python train.py --intermediate_size=384 --vocab_size=2075 --norm="rmsnorm" --positions="rope" --init_std_down=0.0 --beta1=0.93 --schedule="wsd" --decay_fraction=0.916 --max_seq_len=2048
Each number is 500 + 40 x the weight over its row's rms, rounded and kept within 0 to 999. Layers, rows and columns count from 0. Numbers have three digits each. The size before them is the row's rms in percent of the matrix's.

# layer 7 MLP up, 384x96, rms 0.16, rows 291-324, columns 0-95
095:373538553496482525499513534469455480530507560502543437524530521475538429541498516526472470472533576519498489440509516491436508503536531447542566408437494516483483483529419503458480467534494460485512535457503453537510530501444475504477523571466437454494508514449381478504514478500490509425
098:553505530443584533494509510510509521571541461493556531555511478460444438464545529565442522485541492427521386515557478522557472535503500563485517474537488456461533401562490495487478532596474493469508489499487505520443556495485488600489475522511473520492483507495473498535451496583506521531
102:458522451494461467509579552468503475418400493518532487449472505456466510486485499494538527465513538551460475435565440513494511485568464547553529445486505495386523459540531440475516506548475498522540540531571453436578558497535510483456454508512464491490522519446536456499531423479483483490
108:515450517480533548441494469555518524514534540482461526528460423507509531509549576452482493509512605469512482443547491508511506502506503514437438500505576539522425443504458456473602568480498529434476518519506493436481506455502518492453584490576510572525519522476472490501492569579504542490
104:492504452463578509494536490391542490493533538534474521456485458483478527592449464487518440427427517453568510498442435542507534498486500529496533516481486483425514459468495519430560485511560512458427529449515419418511521490537468485479541481547502480519553526517541497508470468492518587513
091:463584443453516502532518467559474511414389544553518495412482497447497497524520599553554484538473503471508526469472439496492484485536480452510412486481484485431529460454534543485535499528415504489500502503479555444547553531542482529446429476505501468513499525502530503470493515535484467572
099:484508498462506408530494496468511475525545548478483528554519566528526433548481537560474538519526466542504496499440429492461488481540470510543527407469553488477479588509478508376414511546497507579529425517508554516486498565504502527523444509533537478509535504503475497512578562494450480527
106:430523519546529459519532523465495431450495468519495494501581454531517556507532489463515485518464512547492546538468479505569503481435481518522610455489536462493542494462485456529482425456486528502491489516538531413579434540475523499414505554460410506526534461430487480454474568497537528464
104:496476536540522421479541556513480483442532511498475431472463545487461505533473615537470511510543575548523542499478501424481452479558498460491511487446534551511492437453483412557579501521468486515483554482521540517520463523446558477496410522521492446503493512474493475444569558534479542540
093:434513504469457547486490549498511495510489537466455474477566496470517538526483486507410475516488483442496405503488601582563511498539590549535505500509444537483515529486468465484586485514470486440458450475546514516443538477499499449475458510546461551476538428454488447426470499509449564505
105:499489490468479563495560508521571475377449493500502462508493527407438489575536526525484511458514502474494485438513521468515569438494529500480613456538533493542602474567501528511530487522452509467471526497439513493453517525462488468537469505526548511456484489538464503433566492446450540522
095:480482526485438530556501501458485553599505505548496556461485508552488497466525493512439469431513581403507404481487481546460485488486512437523551556449509521494487466492481430493573593505508472522523432506559479512487506511532511541491547459497475549546461520465548491548499522434524446566
107:464473550508506459459476493533570516536493535532445492546480536486537484547423537461477527394532445494495510482496521495458492472471458490503538518511511504487493535404501473583419492484489556524507516587521515486500482506486484535523509464521476569488470513534551538520394531446367482442
099:577466476582478480527581547444468534490470537500481518497551465471438492526573462509530557481507480432544452462522467501471535487543529474461479463439529499502497556590564480536481483523472599510567494500502576449485425465504535485518521493538494471449502427527504535490425469556505479485
089:473482536502508544581555500482584476459458429519464544522509527491466504451481499407497496539456543553492458484549461548430556482519448496466543476453488503485519556498521552468562547500521522558505534508473564512507541513561576468506535457488413536515501563482430448538533520504565537457
098:473521460506525463458596519534534545507485519528477487459548481466528487567481497421459562380515518514519428545510455524529550493492513443537493549485481500451502503494494441450481426550479444483559444429482465530477514478567498486515521524533512588464496517500529572468522451579466516534
099:498475564514425427466499483412476503433494532556468494511535465433471523505486513500546558478571505512495494476547456513556545453498465457471438519549485456528484536532470485538481467489393463476428489528501455519470495409621472513522540475527556552538505531455439477482516500519485489508
101:403513462505525474465505476565565463491527495514522513440510458513483478511473487495527509443585519509451533477462460627510545503459548455477553465418496463453540532471514422508528497495530519526433570471455424517453484472433541514460517512549521490436539464470550507484497551502560487514
086:522493570453460498468514546514511502437473573489464521444494546476517464539539499501522465526577506539518525543523379564504527508495577504500534562512536534533496586591525596457482452464432560495532486527538510500519503505487496498526511465554564465493543487573476574529477488532496524484
093:490462498504457530516560488442467466480467575522434465458575463434420545491477449499542416531430502511470476459506501524446546507559466505435533367520480507507532418500471494498466497526473502508505506497519452445587497508549528572480492481531549493448537554512538468492480489497512535518
092:520524505474447542505476498418435490568444510441485534552495478528502482469522494506465541507566466431467516512468462580521501480526529544487551410530568470557552514513547498481503451527475530416469542537487493514532512510494503549506538521478405507433438564438499433484467460427449486507
107:529548523504519499428513538459508467531454516488532496469468425511426542439490469473543487504530476548512484488468468541529472490587515513497546477459608601545508520553489506518494496542465505471449568503461516480549476442587484500465448542473544566501493411540448509497536514480533580460
094:490536499539527551486556449521500539500495514499562524572527502560487437530503478506466505467489510557540532537518462488560564494521600500506446549493554518492528502457538512550527541427539467474502483479541582468564467439519531440483543481544587479564455445548422516475535488511432512452
093:500478552515528510460504541573571526515493488558520554509484539432494539536553481480474523488530511529553455549539456448518506592504474453551529491499448496505491487559546534410487501449508514484561596462570512488502513520475488489471456423488590490487505487474488563558430522463573541458
112:486476465439524536539507546471470549566471500525571399536485509475477498492506511446543521516600508487482527519499429503479496480500563483555586498511534486455475541485537535453535552530485511508513488542526584493422505448505495477523430502527454435519560436557551477515555506599489475476
096:496530504566433470525534503521565548499492514516473432476532553494468452464531440440539485591446537554440508505573502482472447491510474482576514519447484456479474538517567491551565519472455506492525524498569553521521483482469435574546554551488552507535551492519546540548516543485559556507
089:512411458462519545410490467427485466523498539521412481494523504504519390494532516473550499536530532528488438543524460474552490475446552485534495530524504482521492514438524473457479529485531488552504509540482523379483441520522458529466482506558422457496516528551480580561485522543486511443
096:492548504596494505530542561578482557514456436456503509533511488453476496483497498476537475445540514516485519530421456485503540539435409519490524532462558549441471368492467524551473509521450504498511526471532530496471480517459470442583483477497464515473561523452457447457572472485500526485
099:560514507446529518443564573453475463493447491504480490551534535424435516522468596493431428432554477422463521458495509536496427502583501447477546485537501500551467419469471447491534518510516510491467556499514502486474462487497484452489448511549515497452440468470511550437516518491559519489
103:526534529567553563501529497399419516497501541434483451478430492564504439505505510567458507562481395519502564464491498520483480511525503445482437574511446502432547575520526551487426503439567534527515550520468516509518490497459494537498499457497507503490464470472445442496475520470488524524
098:489490503587461508466538421541536550512490508478450509542475507477506572495517559548489478551547495515513551553515522501477427524547514446478495525478567573465520487479514473501518478548505538511483482411455506443577510494518447457504471583420545421450530492533478469432580466448496480526
100:480494485475534479527537489526509512557541507448497520491473556506496465542473464500583498536512510503455375608504470486548472487548452500499492523555556517495513550489463501470445501487494479516494516566593537541451445598486536538483567479416462437509462559509488477500435504436537500505
109:497544537453545529529569573500481536439464534505518512486436536501457417513505516521504561500418469500532473474456525461557406522505511505509522472558510491495508520428498546479503456512503541501504458493485462501566469509484539546482499497573458454401576464539456553488513539581432565471
095:444514411537543569499479510502475477433449590471444496558537512481438473495450547464451533469547570513434535452523476492562543458533520541521507460507500468512488513501462497496617494463493512570434489527461508481479455454510523507501513484498471457561506499487532604541468477549488560520
# layer 7 MLP down (transposed), 384x96, rms 0.149, rows 291-324, columns 0-95
096:544422485490503465499514461545415472490515473539426566491538474533539518418566481517491472446449507487537467532442535602529430501475518475493456517505484532537546402535528490493496519492496587541487489496532492464499496472531557524512496487540578540471530440524574534552515524545515551554
096:464484494500418508514478465529510559441484544557484526518515568537520550572484520457559534461480546522423573451444480492461470458512524438492514477502511493540483543418567486543518459418467536555478525502479446466519413546566544452478519473500499449552546467498455480458534490469481457460
099:488492515520542568453481408514557522515559449512527472554449469508530498541478549517521490535531557541575438489461554559475477484485497503492525490553475525492466472406458554493495483491549409473461476448476576455536477509482540539543527452534499506447513472462540529464494562450460563581
102:506542496482478443544519521511435469452524463507572521431511584485455511466455445524503576521454431562543522512476531488520459524524445469501522509447480519544522507492510552567423384473504498471556469485475509544517526531580515506500445472444528457468482525485497495479449449478476444591
109:485491523422508500464497510591466502411494591482519547508416546460503475430479489554533537505450543518479464501487561517481501410487558474487548485483545538517442514571477509448520491437494523456595529498450477499538471529524487500504476490521562518505441488488454448517539569483466463574
090:521538554483529467551468517452470494432564555507478515481382558489504449502521523452577456477454525494535517471459507503477532480462500448517485554633471469441511494529560479492530520481485518559471571552468437435510511497509560514514493557496501462562481482415476484489470543487526494544
088:503460496495469481504515485509444467525465581558511556517536556532447457461393513480510543563549518484483502499521486539442558517481454480441450490426464487519461482502477531495490524509481507544595394462527530504555527527495508423441474472564488490513503524468422465417564489487462471492
102:575595470517502437523508556562522512422565479479506516483530488535475506516466454475518542454532428555565471556468546575478497504487458485542529454513480496478487603585541551551508488445461527505461499551484429500490450491455545477524494508550440551551501503505511537477448513470492456469
095:461496512481500517472512526484520480509554421550560524528505481516500444501494488434456461482434428494447478546551516419450466570507521488498499556493572486496490460428471527501512438550522523482536563475431527545481479435573532533490525518469446489484459457514456511475482480575433542395
084:448454477520465510538484452522458545536463499472610486456464513491473539521449470499480477500522546452528512439423561407450496519472440439511439520505525534508453463489471552503519480508571522416462472455481516406483523486561492496497575447513489484590431504529479497521475453506489505537
105:572512585476518452567492503552538512493433532510490498487462481535506494515495447506530485472394439529486482534506413505474496513489473498576457560516517372526466519499470492494523528475456524562439517501414490450535399459484485503467446495487511449455495594506493512488497476524510492533
102:461501535459494445507493547443449501453443484430500557471542562495535500511476485494619516472439469539480583538489510488582458478481492537489466483457509509463535504507445566512433407486489441484501535455460472587523538484487528485512481540537469422475493503437444464481568467501478523495
102:508458470477535572536475456512496488541592522607520537499524551452543510577479507494473548469513519502527488516516531539489459469483549490478577518444437504461500533446590548571501580508540541547528492552447563582519441497490440485536468475495495509536488523538499500474481515525437483435
114:435506503508488523413409588548426441494516530466496503443463488492550528445504537526511558469465515493508550537478512490580442538479527466554496457590517486429488447514493514472446494469522487519453512510488538476506567482478631441535468551520500495494512530488538549548491468468515490530
097:534513493428447569569486519501445467605471492478643494507510517525545480480503505481494544584531487524508573566480500549495426444515439466506467529449482474528504483517485504508461515454561431427463495535512493551533501499504521528517492471479516538462563493470437534487527510487481421526
105:499509514506536469507471493500474446537480539469578482535485476556491533476494440564545474518432529376494575495494489536475468520447507513462501497554491456555552451516496549567471501452527439517492546575546490450500479495470537501507498511501472528540512482556432431592532539407447493541
098:526505436454512535467528500584482539550474472394500511546513540511503510493560432445510429496421478448495582514487534497439532545517493548542460500474539532511556465502515510470464492497518549464583444535476499487513440589489454497443499589530464494505523447536541492527524459442479511467
100:541538463495444544479436489433432490480549506523481439535501524505524488441515481488544430525399470471496442532499482419514381508558484523471422517546523569556497440512539508458481484525498466458529418532548535521490477502565474490522467503520531534523483487559500501493580494492442507472
089:580605434562455488486465569544469458491503449509525482566478502504512482462563525448507562434453485505464501476532488494481471478550460507521447476511566517580536418499483443504472497507534446530468485448510514447541461555477559497505502465456501485500499510484447508485629479528488450522
094:470543477430558486504434505519494474479470468452491527631524549551508456529540543478463536506578448494507436487459525537567523508492485537487495549479523498507502592472416520485542451505512457457521506445464483523446546540532422497561549481540554496489472469502544497510488523497598531468
092:492503431487593477537442542507518523431544541514519582450497479468485494511540573507565507458465536487473514433518562541533479572495482441457473579496513491485495539543446514501508471521461548497554519434465466470521500483506530583514472483517493467523540536591482511585567547516548545472
105:532525456431494545539428460543487554460512549530548510453477533493480498520497455487539485517475476582550506467588485531479514413468535504525556477516468478506580523487507461470492507481587525553509461448484494566523537496557499468564529524473525471536494615475534478432434497447520550463
101:541534545430516482545443468513497445542544515472539525556465537473490493452568523425509537498503515501526457496483546493470454500499508444462527495531514475484529458499506531490417504553476545588502503399526452447467549493490454539501492525492503512493504531423528353561512516496571450530
093:542521474522530537454482541512507525481486472577572492467523505498597574549542493457405512497534431596501533500462495532509512559529471505483506437488512474499481474507599464482451454517469460506499617467491556535487477530495479508537464477488523440548512444504513456477548416540513509469
112:513469468557486502526427473549481578515458488538522502442493487407496492434491487509462457465461535516484507538510573502527500432410479503523518478480515439457542515451549458513474534512527475587445543572479470536458501513445476455514475532489501470486601575516596493523479479449475459480
104:512517400464484525500485478512482516520471534556527513531581585515533451493492517532434497544476563534432403507469454507500467521474485446465465550444419528529515514520457508503514464466513570495511503501532564553597520527570527492532562517442527510521596463531504468499482518465467518548
085:559521484512455466509472504504539503504556547565530498426509450578494459526495567487460446492450533500512410541457481503548474503503535468423535529528499524509482494463485498471513440541431482543545536555459513468593509475482451484520545556574462517599547461539544526565493537476507514446
103:501520513526508474496456469488468450542497426536511530519537468563491405506429470503538525503533512479510484514585595497503491458545531483563481452471515440592516558508461467500512513457488476488492406475511451519517523517486481521559521453561425534537402550538491501518540544471498452573
101:540563483547531520556436534475489548581531488504524466524498548548558425481557501479474560474449485492477470542499484504517484531540543432491503438477488560537515491534597461462476481518577476478523426472422526490496562535548488458534559466477483566441473517524472511458517526554417497487
094:496478465438437525429460512465509466518501444391491492480466471551507551483459524474387524502503461517473441479502522554464490520561487449515503497484512466463559416505488466452494540550471501594498526467530505500506437537494490607401526505467502560451471493504521523530492523510526442481
100:466479500409524540441471494561487432494575459471471561457530458503543478554553497440522567477480514522395498511459483485502512465568434448523528479568508497498456550451492459485503551489457548470501479504493498465536541495537513612480510597483524474473489472461453470509491431512469513529
104:531530445459593589511483478551495459541540512479556409508548521482511468482480462473462500380539488520471549455497501500528491479528501514548555520472529566497421540533510560536494505569533512505526516470494498510481548467600555452491540492520432532431467472534546471508472452512548523510
116:451537489504498506495540515493525506442563536436435552437585517505442488501499530528518541547542540474535496482489453495421455483441581535505522490437465545441503508558467478526565562461521523528554472418529556502470478533438509452557507459458458527572416504466533527480497471481483477522
101:554508580465514507541486453463478488517502479521482531515485462528547581529534455580485487524433457457486514532495432454489479510454477451519534558485531524598476467481603487500459554509503491422542520467508502477496533555494547488443475444520596470469489599476480454496549456503548490478